Weights of a small GPT-style language model, trained from scratch on English Wikipedia.
Size: 13 layers, width 320, 5 heads of 64, MLP 1600 squared ReLU.
Each number is 500 + 40 x the weight over its row's rms, rounded and kept within 0 to 999. Layers, rows and columns count from 0. Numbers have three digits each. The size before them is the row's rms in percent of the matrix's.

# layer 2 MLP down (transposed), 1600x320, rms 0.0482, rows 270-278, columns 0-159
105:495471492473478430431470530520445533410533582533481504511521460450511478524411439515488488571476463482494520446472534551551482532491544565545505520469511507532507462469445469463430455515491500532607456437557479479520511503427473528430500439411497521535508514443494485470503507415491481531472442542569480449532480417499441466476463479501597463450521407476486526517512512484496522517418469489453457555456533543512594467530503536518462491550505517508509541424515438479505504545460484
108:487553518477498492529464476473548507505450521484539516458496546460445489576556503572470492426515495474547455425515458439550460443459471497495471461538471475514519500501471467513403537472477476479546433531516456535538512537542497480473524493505519400567473543533545476513425530462460474576557556512547458495533479537516523500481502578467579530552515583555532503516511454419443546525493541545541506549544554462505531499469483462455474477578506499507508509451515463449460534540532456
103:469500564499429520524512525472493483502508514486527540434575480579520452541501505468507550449535516489515496537479569471526481549467464484410509537579535510528454558450535508519480572488555495504522482485444578494521462410497459474436559502582405431426476490443475499437425507469482528567459523496512527491559514531505561487565503528522454442492518448502520499486500578481560510458549425430450502477476473501525442498421487471592510487578527541472521559480518496463486464501520574
111:505505522443529500448457474567526452511481482488478467579488508505510508532584492559521474524484457512465505477475491548549557506583529486480450484497488442538390470517566497479513528453482555514589547503458468429502487518484454462498471514465512588494465504531508459437510505503477539565514515526444534453517477462495483449466480510488487522487464487531523452498487446464543536457542470458497460550570578504434536488543522437503503509547506520494518538485524491534469469486420519
104:474450507563514471477517542522531476487507531465506503502443515578521476469555483511462521576485513535537550510547455559462510497510541546460464492502483500539409530549488432599460483513440515594560537477406540511462415455519422522534494526550455455511430475519522556437537496517547503619519532529488546428525518570525515464508499501488544451430559491498517482518475592558515475545470472535568490494493529545510409528619502497503539532538569531437544587479457471472492547474549476
109:520459454478477508482517512573529471542552493490524538422495507537518520466493435547558488452542540505472530574527493487471456456507498580519550485507475528488564509403472459480538527518511441491540411501558557519497431518443501523501594479441495534486525476460513459485478552490499450468444487508466487631500534430498541500489488491457531578565590603523529457557496561581544498477425482444548468477458492477533456501497506558515507490470480547495487519545429581545527493449512481
092:463486491510445503492537509499544528554476378430551500517500522458494469520410514538487500457378514456527493563473473557513457482451505516467535410523563508484454474447526434503533587525483488539466510497499535494506535477539495518544542506487528500526433517589586497505534430547421492494448527411484442521466463522550423496532484499466417516459490526486483507486508551472456510455503524528460501528484433517514457514471524520502448515460492493547405487535486504519609533425528519
101:468512528512496579587493502440477428518490518543538516493473499515491517484515469540531490570535535494453467464525430490537517458494512519499490546536507509502512501421478519530525544467462502440483480559456534517503552401511509497422546517571484519470502524483563498487483478537468610434497534464455476557555582557434441505543517499489511512552507489557506440542532444502533516511570586450492541450515514516499570494463461528507443501488451522499534512521539480468489529443550520
105:519548494435544534489483541495513510461585499511428480488470552553481395474491530480498522499524447539498542575535478487515495508473524640561509469522485485547570451561476529462497482489507513494511481441528442494491543514470517492546502517527489452487480527491548460496546541459489433501607504494453540556512511481593476493492452554524491466510507539512602606500488503504532459523526520508526465585442558532546465510564544529476515462496492552503508529452623475469478494507479529
# layer 2 MLP up, 1600x320, rms 0.105, rows 271-278, columns 0-159
107:461441491412540429532539494457542473524551504527534501522506496487565533482466473551448536506466521520514474566473433484554505601476531502478474484464525454471529455459580506502481475490475388520481487486567536512416514539490504353491512495471531458463494499464528500576476534515473560433540523542574546517541501434494515433496528592576480519496544496464509551478471490516526489542558560477502543547436566487491464539514497441516500510460512483476508428608460518541490529491522519
105:578558511492548506473579567548474489504537498460533532522467507480531545568568473560495463449509484465470480409463540454490553465530498467487506566503526517442569489589473529479498508492499493465469524486491524503478518536546489486519446450467504475551583486510472493484498487535523422419487543505507483431519523446507474450537521514530567495449477538617474466476463533502432478519503556457429518488430482499546575515450444440506504509455486539497583521441513481486516442484497493
108:478443425493466522582457461532491534496507499484458456497489477516430557548497471596530503505439591512480527477557517565449525483500450468489445607488442513397535461487525459459478454504482467604515548534512463472473567495455506518525559550452562539437518515513574555496480470496535471526501472403535500487492440493477513407539482540518449505477471554511512547528496522580531526481563513587519549519539494533436550531504580479492545530517571549577536479466474467560528401400552502
110:530564487458521579461459547500509454471442506560507487469523509525539487517430461499469557449460413423506381511538508528511485452440507493489435508501472537465519512497491552461472585510575446458386460548542534522525533520518508408473515436541434487500495478574454468487509492472471559512492447507465551508522422454526496522451579519466486450540432520437497529462539504485513484464513440539491542525469457491487519587487527426448473541526453515515463509499477496438566539503515562
108:580550455475554440502420446404483516528537461490479472548509551471513510515479497452554540445512392528488486515472566467492470555447455511526530474581557530488481522533447489484491501462475533464474397493471512468522472477535503517490521537544515524519519541535476458520479478423581470427516508416543437401444559474537542552547442483516453484514517554516487456483482537487507445450560504461516542492551493547541506566535513421510464539505516543501562468531562515525513501550549449
097:480493513484532506528492521515471506568557431549485491485533505497523543524488483538456511468511477427541528532531464433466603489458551492523502567501553443460448480522456532492578476523469531489468547493476483517571545562490518487514508478499562477492449490444530514499554531480502493511566458569456478478516497513468496505518447597456548476535497553499515530575522563641423496483507402487459505467431549499498491511479515520474470497497478519492454514475495439427496471490487405
107:442547497509531562457511519483630500514561508541480481548532516509470496480461458490535528452493516534489505536553484504553405511509452536545465445447559509549488544464485542517483501495477498494551517538534452493481533412487467523532507498516501467495551520557407461439503530508527437458433531488499544518508558431538511537443639544395414506496467424519542459477539583560505520530421523504484491487464481537524478483451610492532508513449546498558544502494536479478529504548474483
113:472478522497460470520503586508533514511497548505449520453531544472561469530486528559485525448480371551478499550526501468478473463529505556484515492517554608578429510537443456527453529502523498527442530473500448490546498457576517417555530490588515515491538449503556546493456516548542483576459507433439505468489521538504517448501518531479539512488466505522477440531478474543395592540449497538478513425537414484544538514493415496550506528468505476582518503512487506528504571408489550